{"bias": "none", "lr_head": 0.0143, "final_lr_fraction": 0.05}
Each number is 128 + 24 x the weight over the matrix's rms, rounded and kept within 0 to 255. Layers, rows and columns count from 0. Numbers have three digits each.

# q: layer 2 attention query, 96x96, rms 0.0674, rows 77-95, columns 0-47
# k: layer 2 attention key, 96x96, rms 0.0675, rows 77-95, columns 0-47
# v: layer 2 attention value, 96x96, rms 0.0675, rows 64-95, columns 0-47
# o: layer 2 attention output (transposed), 96x96, rms 0.0838, rows 64-95, columns 0-47
# gate: layer 2 MLP gate, 128x96, rms 0.0972, rows 0-51, columns 0-47
# up: layer 2 MLP up, 128x96, rms 0.0955, rows 0-51, columns 0-47
# down: layer 2 MLP down (transposed), 128x96, rms 0.0963, rows 0-50, columns 0-47
q77:125094188147152135165138132092146135139100137087157156117146107135108148113131151155109178109119136112096115106170111157101138100133136119106120
k77:134125145130138157145135136174115135139179144086142133115162119123117100127127184132122109127147124141096108155153094126120089158121120118137124
q78:088129127130149110111122084168113127146128111116125131089171099117130112110159113134160096116132102094144123105131089134144148177144171136131098
k78:100147121096156151144100107155123146109162144085075096104117101096168114123141127104106155159146123113128152131162131127131140153080141123127102
q79:138134119133133127157134118092109114114111106079124119137117116164167121123147134158106131128140108129110178111081134117094143116130152129141132
k79:119131105140113125122138152092107139128149086139077106141145110159152103106112128097122122133124110100142116137117133114161121110146109139125119
q80:116094165128131145138121147108107108113103114133113167120131183136150127124143121117132127149114144130117140100120133100108115129121117140135110
k80:133135072111113126139159102109106106141172135113126140170117162113143155152103167101090101145125103141142157166109106128114136159122131140097169
q81:113138170147094136149105099119134168104159129148125171139127092135123111130136125103096111119118129132101116128148148108110138151173115169128115
k81:137120106108129113146153121117150116140160138142159081108112119098131111116118171161141128138130121108140133166112147151137110125127112122155110
q82:137152107139137163128150140165174152095183114152094113134127111128145120086128146123165168147151105116110145096123134132145107113125170137139153
k82:141097125122117108109103081089130093158174166098116104092144091116142137122145185160116153155123124130169142146103139158156120127069145047122109
q83:120104111143167121093157149104158148106091129144092145146097183127151158124126137132133136133127154092111076084137097129105086138149131112142162
k83:160110118142124186124117143157148150124148115125161139136137149152127093128096155098153113163069131136117092142178124093142112149173157134107140
q84:086129143118126141144154148121074148166154126152082138129109137119115097152109136118149094092102105144096105144126140129172139138139091131128114
k84:137144139117090132145134118109152116140118151105110120151088089151118097134126140148158141106112158145142118135126165136105127140093117167108109
q85:145103104145106129103119101158128173111159151136135131153183063152152138148131137085119172137168125149137100164110116141193100114127198121163125
k85:084129120177116166100139116133124119112138122140105133132127113175098115122116086111120132116111116123130125131144084147171123135134140090140137
q86:091113142118130137126143163143128181131132159087098179155104143129106141103148154140119087086098120118100100142150127185098118137097068109113127
k86:148107167120092120151111153150154162102114133115112168147112126177086122121125168122138121141123130104154125139115117126090091089121090155160151
q87:083103099133098103189154167157094139112170108081081158124145111119096131177167138115171148131146119143110104162102137137107117122128138131154157
k87:120147144093162115107136143138182090170145162123104098161119126134107125118157125115098143131131159143113128139131125123092123114132104128131102
q88:073153107124096131119119089088109116121156117122130084159116136201129176181129154160109149133095133145154182158168158118131100101107104119132089
k88:138128110103060079144143091103119134140117138138079143120132119154123132151136131113125126111138135100140152121126083188096116135142128109142150
q89:080075146154083138162108124183093136085111095110087136141114139104121114156146142146101137130091103122118131190140126147165165135119141118150124
k89:133097191155148096123151139106160146121110134146114083149129133137131083106129165103127154123146150142132113094125120141145157106126157157174119
q90:139134116114149078091152131124165131158128104121099128162138151113153150103121147129094188149137171149127101123147129161131136143103150109118104
k90:092121158125120133092155154139138137106108100132132130125145156103147168159167126117076167111144131094133075127118155101102129126161111131145151
q91:080148124140107109123112094130142145157133120155136118132132153146150119160092154173118136116099144157145110092128133115107118151156117136117102
k91:121167144142107131154119099129143154143121107156114119110145132147085104136094141124105154139150122116090116098129115153156118140176154083112132
q92:123132085132141101124101110116110133122098124166146153160117090138142112131125102101122121158076110148107141141143112160098122148092162102125145
k92:160134094172126101114125104133126122117099116156093129140169069092114079112163143099132083138120115135107136155105136149070135121113119139114138
q93:159148135139136143055104115121142171108135135111124104177105099152123075118120154119077170139073126120117155096145157139070145154107127110118082
k93:141120126157152134090100137175128133144170099132110151131123098156118175179121114137146102148136115146129133119110115147145113159158171106136137
q94:182124137136092100140136127115107125104154118180117141144120130079144140099129127154130095125098166135124106135088111110111164075116132173147124
k94:137079121126136157120100167112142183095149135169130167170106143101141122087111099093125125151106119115141116120102103111122172114117128145144078
q95:133127114109124127128141090108169098109077113128141094134125112132103146186109146137130115128096176151114120128098131104136108141078146096118145
k95:087096133141131113128146066118161132125176133101146123130105092107111119170155162146130144135144121130125096119110154153126143105107130115151109
v64:114113184136089139095140132124150185115118136151167117172115105166159152094157135107138159129143114127112167078124107160162122121125158102141099
o64:136130082145161099131150116103143099128127143137112088125187170111103122128112120156124114120133134141153109160168148120082166136120109173156135
v65:124136115103145155094125132098099155111165108153121123162086150110133105136103086158129152137104142114113136120106135113153128145102129117147127
o65:156138138148127135118145133103137139114141137137145097114166136134140127118115169113183131117143131158122151170137133165077121126125108135130118
v66:131141126160085146131125114091114104153134148108125119118144144148150157156134136105138110125103090142110152116153132122143165105116127133151116
o66:144085139119225116114153126124157133127143103116114132102127136084133130134091087141111096149130188110112086111115163099140124159157117133103116
v67:150111169156121164162067106159129100129116119142153100133102100174126147110125140144101100120157150099118090148136149130123104106154149135126147
o67:120142077087151108101144131150096163147123151138069150129169117082132117113135134122158157106121098132129124106113131152146144144102120110103122
v68:109086129150158096134136164085149133139114112130162101102103127111101134133139163128118158124143094151128121084130154126122161131148141169085116
o68:133148131138089100135135148183144095102154116108152153113139108116124126116104093172110120142110145139118123180137100127129113119104097119158071
v69:096127108118155106120109143109177114113092098160122119159116151169174111123142098129191133133122145151111109127125136111152147176131129120119165
o69:143111129129117145106146098125126141121125155115113100131160111135060119150156124174081103131120102140140097068142095119122151107139110152136104
v70:171125105104108148168122071083138085149124124102123109125148073136125109134117134144140124166116155105128155125140128144143152119122112078149120
o70:127138103148144133092130136172102140112108108138159156081113119134135135090146152162143131134151121122120130113137110094165094114130128157111165
v71:142131137141145135181084165131141097116133105149151102138143114075142126140115102150158111106129101134114124137139139113178108114119121156091114
o71:145104126142148159125141109134142121101158124144129149134098103124138123135139147103111141172126162130141100112080145132110167137109130136148153
v72:107109151183098119112107110145119145099177122133118137138149152145120138105128156113183135154145099125146123148141127091158146115152162132130141
o72:156140151104158156135148147112169164168093138114132137106127114085128136177143134141109127120140139131104140136140121146132135138069112145132148
v73:140098158109109124098126110159160111115139108101142136142141174095128132143102124105111144142117108148108139112097083142163068096148105130148104
o73:143180078147096131173108107153127145114147139167153100080157087164152130148139145083172105143125158107155131149120122117111119122171130118118143
v74:202122111126130155115164153088141189080145114120159136147102125131143117141171181117113119134141173177116110116164144134060097104152102121152137
o74:079130126162121133135110130155122100119112167098140123119144111111134136149123133134149107122132109139130123137130152105168136120101136158126092
v75:097162154124140123100112148106121145158142099132152167108102115128060155161122120091121173147148098113114112118115104197144124110098108168112102
o75:127057133174078151158138101144115125117094119121091127157109129148182115093128101141132115095095135118130127152132147131136133128156150086114157
v76:119144113107152112156125126109148149110147139095089144079124094140125130094110135182144162093159141159136139131105155110142112140111091162200132
o76:108110087165141168147119135145135128136133121160199134125104141131074142160150167107112113111139135118089117157173100164084157149130141133073124
v77:083080163136133156118154130116117143123132138157100163179168128119131189172150153147146117111100130122113115104142120106122099158134107134120105
o77:143176116137138117138084135117089138112125129141152090122130142147119092099105108094159131099158140146142177179132133140118182144118129127121143
v78:133165131118120156127120148110111125150108108122095154142119087129098096089136104141141159119096090087127114082155113116121152101157066152129120
o78:058150103119086103134146113141174127082145123134143112172135116110130117153114153137159103119152135139096096178101158140133119130097174153143122
v79:132149119136127171123118140124116138114117133129112151127106188158144119144143091127120105095141135138150156140106155131116148113165131121088163
o79:108125150129161107113094128090141134104158123173111101149132065149103141122127130098174153139115115111133092101126088102148104131138130136127123
v80:115143145125106128142124187112135153103111136091134111087142138111123152125119152124134156160126108105157149101097155167144120144156166121120125
o80:137119116150134117136124106144153103151160115161114082126129148089159132146144091126162082124130091127117105143125128129118166091118093132113129
v81:109139133127098088148149113058079128159113134118174089159135145115104152125117095155112081119160129121127151107130096118089126104125136114119120
o81:157111123133184165099120142160161114107150095122094172127075111123134121124127152110143155127130115124145102135130127134144123177116165165143154
v82:103149139140120145166096112136118129126144112164120100117123159097142104167151129100143127158090148094117135144116116160167144109107135165147155
o82:125104106141167159128135118150142105139126122141135151173118106144114149135111142159125128079159118120104101111137124114096113129137128127120117
v83:104138122109116162103081112114162139097167113127115110107116148147150148100132149095117104162116123147118076121125154143125133174117145145132114
o83:187103130130137124100124104178123145160078121140139134102113107136139084148113144137107134079146080097145156119153115129154132068091136092146096
v84:128123102123091129107124117118123178127126115125100124143128117125138088154153163125129081133138098159147166114112156137150101094138120130137109
o84:127136130138193108127152106133107145185135131162140122134128124112102095081119109112150132107132129137135095113149117111123144155131162159107133
v85:141116140121129137099122127108095116141151113106142133115134152171100129112094132142139116089160087099179131091125108146116136163103131136118083
o85:143140149138147091117107129142149141121116107164088168128102110072156128132135132094159132174091128152117124170154138130141117133140129108118179
v86:133147192133082115122109137096119149121118148091106116126092096162086106114102140142104119109114108108173096114156096118134113135117165084107145
o86:128109087152123146136188127160091133148164115114109181143155113134130124079096111131150119131136118103122154138182115159119182134140147107162110
v87:118141136077117135120134158136147123107113131156130101096131101154149118105102140081110147161145150100142147088108076140107149137131127110133145
o87:109145115142131113108149115146145176133111110153124100186135134143109131141100142114123166109166110123117115144104144118150092181126148170136185
v88:090133165144115154096122124123146116114147140143147173129144113123131152101079156159116125140151143169152112160161109147130104122128149147152141
o88:126151100110156107130124127131120132136163140114119082143099166097141133122127109110139127088120136135133161138126158114107121116128148117098086
v89:127093114097156126108136144148094116134132109162139099109101154150127160132104156145121121171150133156155124169103104128126134112107155100155136
o89:134086155123133124136140122121165171120117117087121136144136123157121129143165084095126154088111141118116140093108132143115144146116074162107085
v90:151098134152176099098127118145146146159139135100149130134123096137126115146157142132137145131131153151090128132118113144139100119138111142144161
o90:128122129137085153144088155135136148156117107123107114134114153105135127140103162107123114136118075118164128124121107158130137107127156129115133
v91:110123119106144124130124086140104132161101168107114068119107087157121133145118083123160162161147095152160147127107107138110182142120127126152158
o91:146083091144125104136124185109122095122168097133153153128149132109137124041115153143127118128132134096103108124091128111143115112111125138118124
v92:155163104125140087104090127119115111133117158142153114147171133109140148166163110130123122163128117129149175130120116128141130133118186154118116
o92:112098119131169184111162132124100159135152109127119142112092150121178099121120162124104151132118126180127100145171151113151122095127110129128123
v93:114130061145095111097129145083123129145157134130118138119085148100115091146129103127138137143150146148132115131159116129161130167149152131123111
o93:146143154111177193131098103174131152115123116136118095135132124134147171160096118108136112110083141086140132130092110141092162103095113131136130
v94:097104125101124124132125139127127141178119081122101118160151139093118141092141124154115126144165098163128128147141131082147116132132118124095133
o94:143176135150118123159164125126134142080163135139110131118135091141143122129136098117135162124133135109130155156157129094103112134126105132140089
v95:082141099172118112145164113125147116081107091122071097136121125147103128150093082104124114092121132162102089121137097160110102137146123122150132
o95:109125152152094154143070134097108059116132135108163149129131103131139110120141124223142105126152151148149162120123129137123149137119112159121152
gate0:101111130115072138112148148111184092148099136135115110189126130115121132142132130114119156133149135122136120134125083106096108159085123087116107
up0:122086118136125154104150136144128143120168086147083111121130113157094173128076096095133095103088166137098134140154110087088164188108135184114151
down0:125058138136096122141164138139118098154155133144148146119096144138112119118132146091131116129115176146099107165123162140067151145119145158173158
gate1:090197126100123174126135158161079151149155171131069127149101128103133139109125144171129125070120114156157113132131114093134094115107106107128126
up1:125119157101112118168172128109126131119127132175153125159128115092124130101116133154144104122092119097129111110147145133150153118165123131084118
down1:136167113115135145149120152132102141149130125124080120095120159134110131110141137114117109108092106144181135131088142123118130179130084137124120
gate2:133152100149140169143142163101134101117145152108137120101104136127125115119139098122118131110161119128148128133159107117116136128132090063112082
up2:100169084092136116113144091138160105101125146053121125099096164139115139118161170146135079133152096095159081141128128109170147106118145136113115
down2:106106150098141111145151106144135141118079108077109121090145165156169150153097148177122137059134111135097143144146090093158106114162118194133154
gate3:107098125151155137087164169132092152137138113133123161103098120099131094113086145062137183144162127120137141144151098114149159144163143128131126
up3:145128108089132146125145179138123139108099115144094169112164159131144125186170154164129144123150093136128096142125122155111141157164110147095154
down3:067145122142085152114151153098116132136078108136135143121124136117092109142118085118180157161117126097127134115136127122147115150183081101104086
gate4:143108179120141141146110123101091128199151103138108109166095101093090114107173107167122148126108129088159139084088164114109114146153147155132118
up4:105164142118146114133098112114134147135115088114127093169114154133119141119199079154136091145125137068106123119112114118146150127141167119177126
down4:111149150189143103184138113133096066106123133119128139110164124113168130118075144130131128131140123126097166147113151182115151113153113132110146
gate5:148126141136140140146116130115117139159156150141133115134142113137134081122160130117125135165111112109107135132114133165129158106114112162159118
up5:168151098136128134125144140133127163125163144182104110130117145147152126158119141101090119087162147138094092098173120147122096094107124139156104
down5:117120121128141107114130167154128122138136137084160143138104116130137164123149119139134141149133142087140103143160106126081146095145145104115114
gate6:077132114137093128166117133133142117103185101096139101091081137121127144137104137105076142123159094090109103137132115135132141113128160145157143
up6:063142145162112186127145130146162146191125094156129105108142146131113106103096169119146120083177130129142093112128117141126091135115112115145059
down6:123121163158112141144122124118127139097142151156110159146178110144119133149153142140143130140121114086149104148155118120133133149133175119151150
gate7:189154119139093102128130144131165163113120102128113107123149092121108114097094145131185110133148143146138125151152121144152118183114148124085157
up7:114118129153129136084104117140132155141098142137112157100155158140099165097108218151140168113116144164161132134130142135159161098119144110143136
down7:107149130114129142084148129152127101116111151131138149106172113110143158160146157122156137122158150115138116166152118135157116143158135128133086
gate8:097141173166133154173116123133121116131092107137143153088157113133112149089087116154099109123166132122092131107131091122147135106134145128142109
up8:134146145113109143105107121159149074103123137117085091130132119137154145127124192143104140101165153112136158112106132144132116114152145117153113
down8:197159105180153104110148110106127141168139168146123145119175184119138103100115090098135116083125151106106186123093107136106139111097100122093137
gate9:133163135123137071130113144115128113144108154150109146101092096104108162113146127108079152147149127156142129136151123132146143129138108117142110
up9:133107142099090131095103083131111163148082108130142107151092143150198105152121104080107136100112101125154145120110131141153120138149123073141129
down9:160100140159103140120112097148136162122141130163122134140131110165133161130186145141141119088166134139121138158083145144149123121105094136146147
gate10:170104118135150160133083144143122118169115128115136164158126130169114120118062140095100123110154117092160071138093153123128134113146108103122156
up10:128135132109133128124149154111148130072102126082114132163133113114136084153106132144148106092107149101141120151135099083120166123116131112123136
down10:113116126139126145140116138139094073212154138094111139114117095122108148101142107095162135190126099145118109113149124157139074144139084145118120
gate11:124136116131166115120149118150137135119143094138114149109109174146125123122059128142109133111168093164127121160120087126143115144187093100118097
up11:111137110068153146115135102141122104108093105101116102103124111143180135102149095134109132187121120147159108143114066112126148089102121134126109
down11:134139105115161149143147119120107135137132132113152143145151103102096129152100139145135101119132139096105091132123119128190074100109146121086119
gate12:115109118080084103130109121098086119109120154166130110138126147138151123091123148098180163154132145134126135137107142143124154152151077153145095
up12:140123105121159113076115114143114149096123147129113136130097119118105111165120144134074126119123148126141154119155105141108108128127171075147132
down12:136104135103147170152146116156166166161139065090128138123160103135121135101115099091150130114158136142118176153122148139139125142094162110106121
gate13:148076150163086116095161168144149119132135115129132144125138149118129111121111137164141126117126134139104134103131090108159083103143170106110140
up13:179111139131114097133156147115102132132154155127113194149120129080151100134139127100172099115178127138104154136082098151133134143147124130115130
down13:153110120105133154125119147076107114124127102137129091145128140125159107144138112139171150093114140111120136110178156149118086119128075180114115
gate14:101131105093123166110158146137145155130137144143140073110181128144120117091117128096139115130126125137085106133121160109139128100101120139121087
up14:162096112109121112088101160106123151134102144102137116100104108127118148131137117142118112133138137112132158143108133113151130136160140098143110
down14:139154077089171145158087124135155125103115133094165122089160143148127162152137136109093138098131135120126117145083110080122104128109148135139124
gate15:104110102120090105125130161133156122144130139133105135099145153141122120147110162132143154096116115122065140128129146144104070114143122080129126
up15:109092139130103158125094119114107096154108148130174148143138092101112174149134137179140168132166134147131135113136082132123120128094124196073146
down15:098138150169135123106169138115114112131100140083091121147101152169123088095130174143092161134169152129102126154159122114101137137125189135145108
gate16:116128146128131138112131134112115167126107142106111092168108151125113179153176130094127133088138084112139138086096131114143121137124112145151122
up16:092130089109136156215138106134104118132122069152105092096103131159145145106097105170116121169125134107134104124119136180127134144150104115141100
down16:111127185164120121137190091152145164104096134113136150168128143080125107189161143128108142107076115130118101160136128067092099095157137104156166
gate17:131117126130166096090143158146134124121112114128149128126097124062136132111144090100127146125110141108115174118118110135130137125143110137089130
up17:140126131118127128125088118177145135122159083140092083126129120139160105147082126155119115188174140126129134156160116167113092122156152140154146
down17:102095162145099147124128122091149108148086128155106139111097146127088099143166145120136112156154132148140129109097128126116126144095169144159161
gate18:136101094107102119146178126098132088142101138132122101160128165138154097125163129105095142092178115108075164129174134149131139156109104120118128
up18:108089118101144145137151099160137119116157148144132115105128095144115174117122117141098105149115125115125105082118130134139093142141091106133094
down18:130140172136119076119093133130134132139112158146145099112118140128112123134142109098164147141128181126136072125116137098150156121131154117147122
gate19:136124119122115117088118113136110159110073154148107125102110178120116163145130101099151137143115130161137125115133154112183142165157132119123124
up19:137155131110152154119111110144121112146167129142106128128133135147139106171115099132132130175163134145107114157143169126148130098126153149114159
down19:167160139108155134140115110138166149156131128126101113168100105143137145164113125143174132089172132126141090122136128170130132088075118128163125
gate20:113111110126152141104109132165147146140114177093174146168122156174127082134107139081108126121136129172157132154124119093111131123114114128125182
up20:146140084113091139095142122091106130108108149164136163126123134088113118123130114131161115074063154112142173107136117105162121100129127114176107
down20:110092143131086115112110147128156143123118108097095143071129137139164145054140126119137131135136122162159133114125105130149155166147137112138089
gate21:130137127092070127110124130152116152101107114157088151113158166131119149118111139121149151123133138108119086114129088166166127121151132133171142
up21:144093147161082124086146127129114151130097147105118124144188105132114077148172142136074138150133154110117112126108117100159123126102159107109126
down21:115132146113102158166120134133135098132109126152153162129131128114162126112144111170096126172145091151104102161198127125103099113066114101113098
gate22:112138116160136132087114157136120097167086123113151151147133133106122090141097150133114111130158154143144125106122098124099088151156093112089152
up22:119141167159143124123165120125072127167158127164172173152115094151159145147171129121106093141148140088155108146072125135153108149113129113178127
down22:157086124122138142126089135144110131147150118106122127124133138150095097165132174146111078158139104164131126180133121105112193160111104152136093
gate23:110159094102104142080152084122144110151098147150111109119089135137153134131143119093121116103147145155125115124106156090101063106110104134162132
up23:124071104145133149113137159102101112113109188133120160124129146178131105119122123082125134103111113144126122101115142127148161122109084142129109
down23:127144094105112099141165096149145142149147110110145105187107161122175132089139128090141112099125118074146082134103123123169096132164118114170138
gate24:128166111117082149153131133141119112099130145119109121128110150143134153127112130126195113140125079117128133162149101149128131154109105101120147
up24:171147113131131148136126167159150116102150136122148162137133130115103105119118117150139133087142102119106079175121110141094148120103120113147131
down24:163130103174140151110114135165144145104158125110135125118117169121107131098106093157160152127094127140140126126168104109086159187155108136161160
gate25:108130141099118135119126115156146160168126133100128153120113088157104120134154093128109105129131123119140125085117134137074164143105126140148124
up25:100135161166114127153151141128155124143121155153126125138124146070136135127134138109128153123166080127108154163161159143127100125121127138158167
down25:166074134134100122194148101137169115130108139108146129120126178147148097108148110160081082114182104095139130098101125131130184115144134159114106
gate26:121149112088081122162167080154154114145096120155096106148145109155128119153080145173101114062121136125097135113094166111121126141153102136122140
up26:169085163169107137183133114131137113142061134159096145112126152140117155142136133131119132138108146081146140134156106135119104169148102149092138
down26:119097133100136077112096090131153104148133143114156133102133153104079200109139125130111136163154147105180102145144161111144145089118158109161122
gate27:128134113145088113110129127169107148112143167121142174128137083093156157118167150116149173155138173129132104132109136098154151104152077146125166
up27:136119116139111112128170160156051117116165112117159164111166146102095147169113147128140127172163103139124111134107152130114117161143161150106118
down27:125121127135127100136163178138113114137157162176133124187163107116115163148128082135144114162131103107144105156135153103164167107098120153114150
gate28:156139133100153127082159171137115164145105128089148132127109123129129101109132130173145159153134123121113112134099124133119149116089162144114090
up28:125132151099135122135143145153136126156122119153132102157145136141140171152107140111099073105122127168158116084153121116117153160095091117105103
down28:122126153143127143137108151102136096113121120118095095115120106122137157153145139116134114121154164133159123166106131141105170183124133118135145
gate29:047096099145115089105117144177096137122173127136104138110102116119114137136154112171127125170134158131120093111160114104169122132163141121104068
up29:124102105110133091089135121114109129107065155113126142133092118198123114107139114142129125091100124129144132110165138111130151136145164162111093
down29:153091136117100145099137142094102121111104180134168143152119080120119143078093169139070114095144128102146094112103122118124121152141128130179116
gate30:122147126123135098130143133158119129180133117114119156158109100108118083147103185118151118152151131062165119118112106109136066121089117143067106
up30:162155097136126137106104112119127128103103114140064107130136090109122148121152132145103082072109190129167142132099160116075136085135116126168150
down30:092118118150086110100068078150152100085171150152132093158126111135127143157112117129136152089159098138164122146154150118103151145137118086156144
gate31:158130159114147081128102114193189141168092141150078114112145112140131091128077140146064128098134133107106104144123118080127115147127120139158155
up31:129162140097142140109122147127086158141140178079173136130128130098171134161136105107124144164148081141135130183144132106111098156119093099131118
down31:143117104053176107099128088130130089110141121155141178126131129150118126124152114100133122146120128164133130123097134164150120104146128144148091
gate32:140119089134164135117148112157101131088093143192111105114105120141109122138154127149152131132140139118128145086114108087125115141152135125117150
up32:136106140177149202109113095111138169174105128125112142157103123154144158152136134146106119128122126114120165174124145113125110150122083112128126
down32:111142121123088101176111112134139099112141107137170172091113142119117116112098072105110101129118120118152120153121090146155117117134127125108096
gate33:176126139120133131164181132123128081117122120147141117100130103110104159107147149152117099096177106162091109118140124100153146146161105106149124
up33:112150153134120164138149164116072125141138111157108140160116138142114143130086114141078117081133140174126101154127103081133110148110122141111102
down33:122173146177131111114115154094104147134116121125111100129131090097100100140150130121185130117157161184148084130154151140137142142115124130130153
gate34:131113082106126099076136126165132164095067134138082166097144140137137136132125108130136082120140091151134114160123147103119156087160119101134098
up34:116109149157111127100073114146108108172101107124159077178103146113146105101154148140133136104126154157154094136101115108129124163131110115146137
down34:118099144126097182119104138139142072157141136105118122120138097142138165118097146107136103138145097134100159098106115159141118085163135063135107
gate35:145127180086089088116161123133135147140149113117134140146136105160093120134156120136119140164127086084170147115160136144122175136135120140135113
up35:131132100086119188128150147104102118157146103101135148102106090135175145129138132158108122129154123108156135097116110139098134118111117130109109
down35:139149140108086133118144162091090177150137167127117135097097159145128091123112118096117118148135137096155149092125134097153128141118140145117113
gate36:152110107153106119155085111161153159167083159108167130077125163136150138110110190134160144149130147091133121121090114112078127137097084100100176
up36:175133122103160105105097117134112146070144137109129056120116095107117123109104104118131136168143088126115114100110135134137107138131131127102088
down36:097166112158143192143104084162130181083101085102138128113116134159095112176109114148155129117131130111141097105175140138139146091170142122154154
gate37:104118098140172076127165155133145112131128116121105093101124111119110157135113113152143124161118117151119126148094148101148130141128154188166141
up37:135109118121127168117112091146109119155134087157160133119097135096076130153127083162141136134120140081152119089134087144130145110114142152099074
down37:133093104162104149172133152169132131127136124154152152160117157106115101135153109125124152140160124103113105146127121131125109095144116119077148
gate38:139139138084108094138109132106152130105109153160140134120142168115095136117100170097133146127127124129115088107101104119108163164111117137085110
up38:131125114160141116143099099128125121098104087126117105077155132145109138123088137093130131123165151135153156106131098156131115149113157074118104
down38:155137128127090164142118133104133097128131164145103136124094116086151182111173132144123140134119151143168104132119104151106114126155144100126110
gate39:131113110065160091134163096136112144117106122152130146138155148152108102114149130152133165139122113094170139097124099146110150151180123106117091
up39:138107139093136144102111115139113143119145124129125147118095109141134108134138130142144135118111096100116097120136095136123110120146097120111168
down39:089143089117129099109121124103132137148146151120153110142115117131122101128154149120112135144084116105133150118130119142131128109097140127121110
gate40:153123107095158152106119113121125106123128172107132107112122127113100106095161146124139122108123146110179145157163115136095130148149150161172139
up40:135109136142127103157113142114111154097130143122148166148107090106120161125119158113156145103138127107125094155153115132134110098108151115177173
down40:136134116107131118128125116115131185145079127124106141097108157124119127160118105135107143092119122143100148158068103110137148091124116122124116
gate41:132106138183115122165135130098063118083132168121105145109065129135129079144095095162125110105142117122115117114138114116123102096102095113129153
up41:088111118118108170157109058121098120146154106108098121138132131118110156173161112096129112141148104130126121170148114122147118136095107114131136
down41:126152102096146121103152166111106113172144143131098142121152081154126104129120149140154143127112109105147138120126127113124179136152158148123151
gate42:137171114128103083093113127147128116126097136159101112144177125076095158151097133164132162125146102141167088120141126141090140114117148142137102
up42:117169122099101184151095098117129171148188129151160135108108124154136123127099093138113115151127138160093133138113151171151136123166123124138117
down42:127117123146122087142116132139115101115142155143097179103073155137146107090149102117118124181147152134110148102104180083166115114123127134145148
gate43:138162125116116136149130101152190092147126109120114164143147121124139087099102128138120150155091099122124127154168112137130067113090126098114130
up43:146175125161124108156124150139123140069118155171108135091130125151132157142151170139142153143109154136141049130104111123160103126131146102093137
down43:094108120118119081156126159128147114110178142114111175153186137128144118105094084115107096105162153139162132104099127146174137162135086156137089
gate44:145151111125144100131159138138105147124110161125070133150123117105128131170086154129147162096134112119122129099099167118128120153143132129123125
up44:081162097188134101136133114142100110106103120136159167129099118117161117134106180131130138106117147101161116121114182166101137140098129144136105
down44:081117146092130114102133124175076120172129137166130119124107191130142128103122112114124125127142127119116111147145125162107112081110118115167117
gate45:135114125136157107079138092135094136112121152155123122110153116146176121118152159152155108076109131146111085135079117150120107116134148157168129
up45:080127119088145120171119137098121132106144120133117117109167136112116083087144160132179135126124089128131104143121165128167107104138122121144127
down45:162146134161166149141178117130102126142103146092095136103115141150159148134142108130126136092140154105096122122126120129099150128162096171138108
gate46:162115125124131101094158124118115134120114095115141143165151090093148063124129117125128126138156125151127093166139149147142139165136069117122108
up46:109113127113119149155158086160066098080105126134115105103137115092115136148085130155110131147118083105125088130183134106105088133143103124165132
down46:144113135137137132121107090124141132114137134107185123080164096139101144094103122075152151109150148114097136125085136156114139126097167127140114
gate47:087117104131170132129148136131143120121173153087096132133073130103104114105118135116138141120131163086113110135148135123116132174112100106126086
up47:144116115163121135140119062134135112089093094117126119113078107118118142178086091107140101108088122107129156102162152127147145127152124168103147
down47:085150139086132133107142157106113101129142109153104182129130142127157142194086096110102105130156165135157125090150112116106107127118116085108091
gate48:140132123153113107124125096103139137098131129122149135103153140092123090096165146122158166119162131110132115110119133158158141134111117108133128
up48:110129109135128130148166117160105135099140129137136151146100133118114150143112109129159126139127164135092150131141147195159109157085065118100132
down48:149139145124119125097089137158129114088136093130110085112140143145135093117127145137124116110159134102150144179098109132137167077147120136138095
gate49:128152108139115102167151098204134131132120107156125154114102136122176106127131105099138086132152154166156130122105104141138098135154132120141147
up49:101183120130111122117145109125161161188139131113114129117156159102129112099125128147093120134107108148153121126199131122109135106127123072110119
down49:091141177168113123110097106138127108109106129132126101114112146173091118140140150149143124161120104104131093113099146158133155149095132183158136
gate50:165121130112121132115111149129132133161106153153124134120147136148121129138153105091149130129164162151114152125142152103132126125110125118135106
up50:134160116139119131127105127155182096135104094141161119131094165107141083138153158116098105106128145152141110188120107119114122136151159141089119
down50:168109135111154105135122139128132111112131147098157143131082104151093116129154153155151123100160126091145135097159099148103172143125100155102130
gate51:108091135164104095137114165111135127155114100146099114117169078108166100119108146136154123120146117129137144131152133166116101075117158116116130
up51:114122132108152164115147086084165145125156139138127146094084133167107131124163147153117112082112080168137125148084104100102145134144161107100108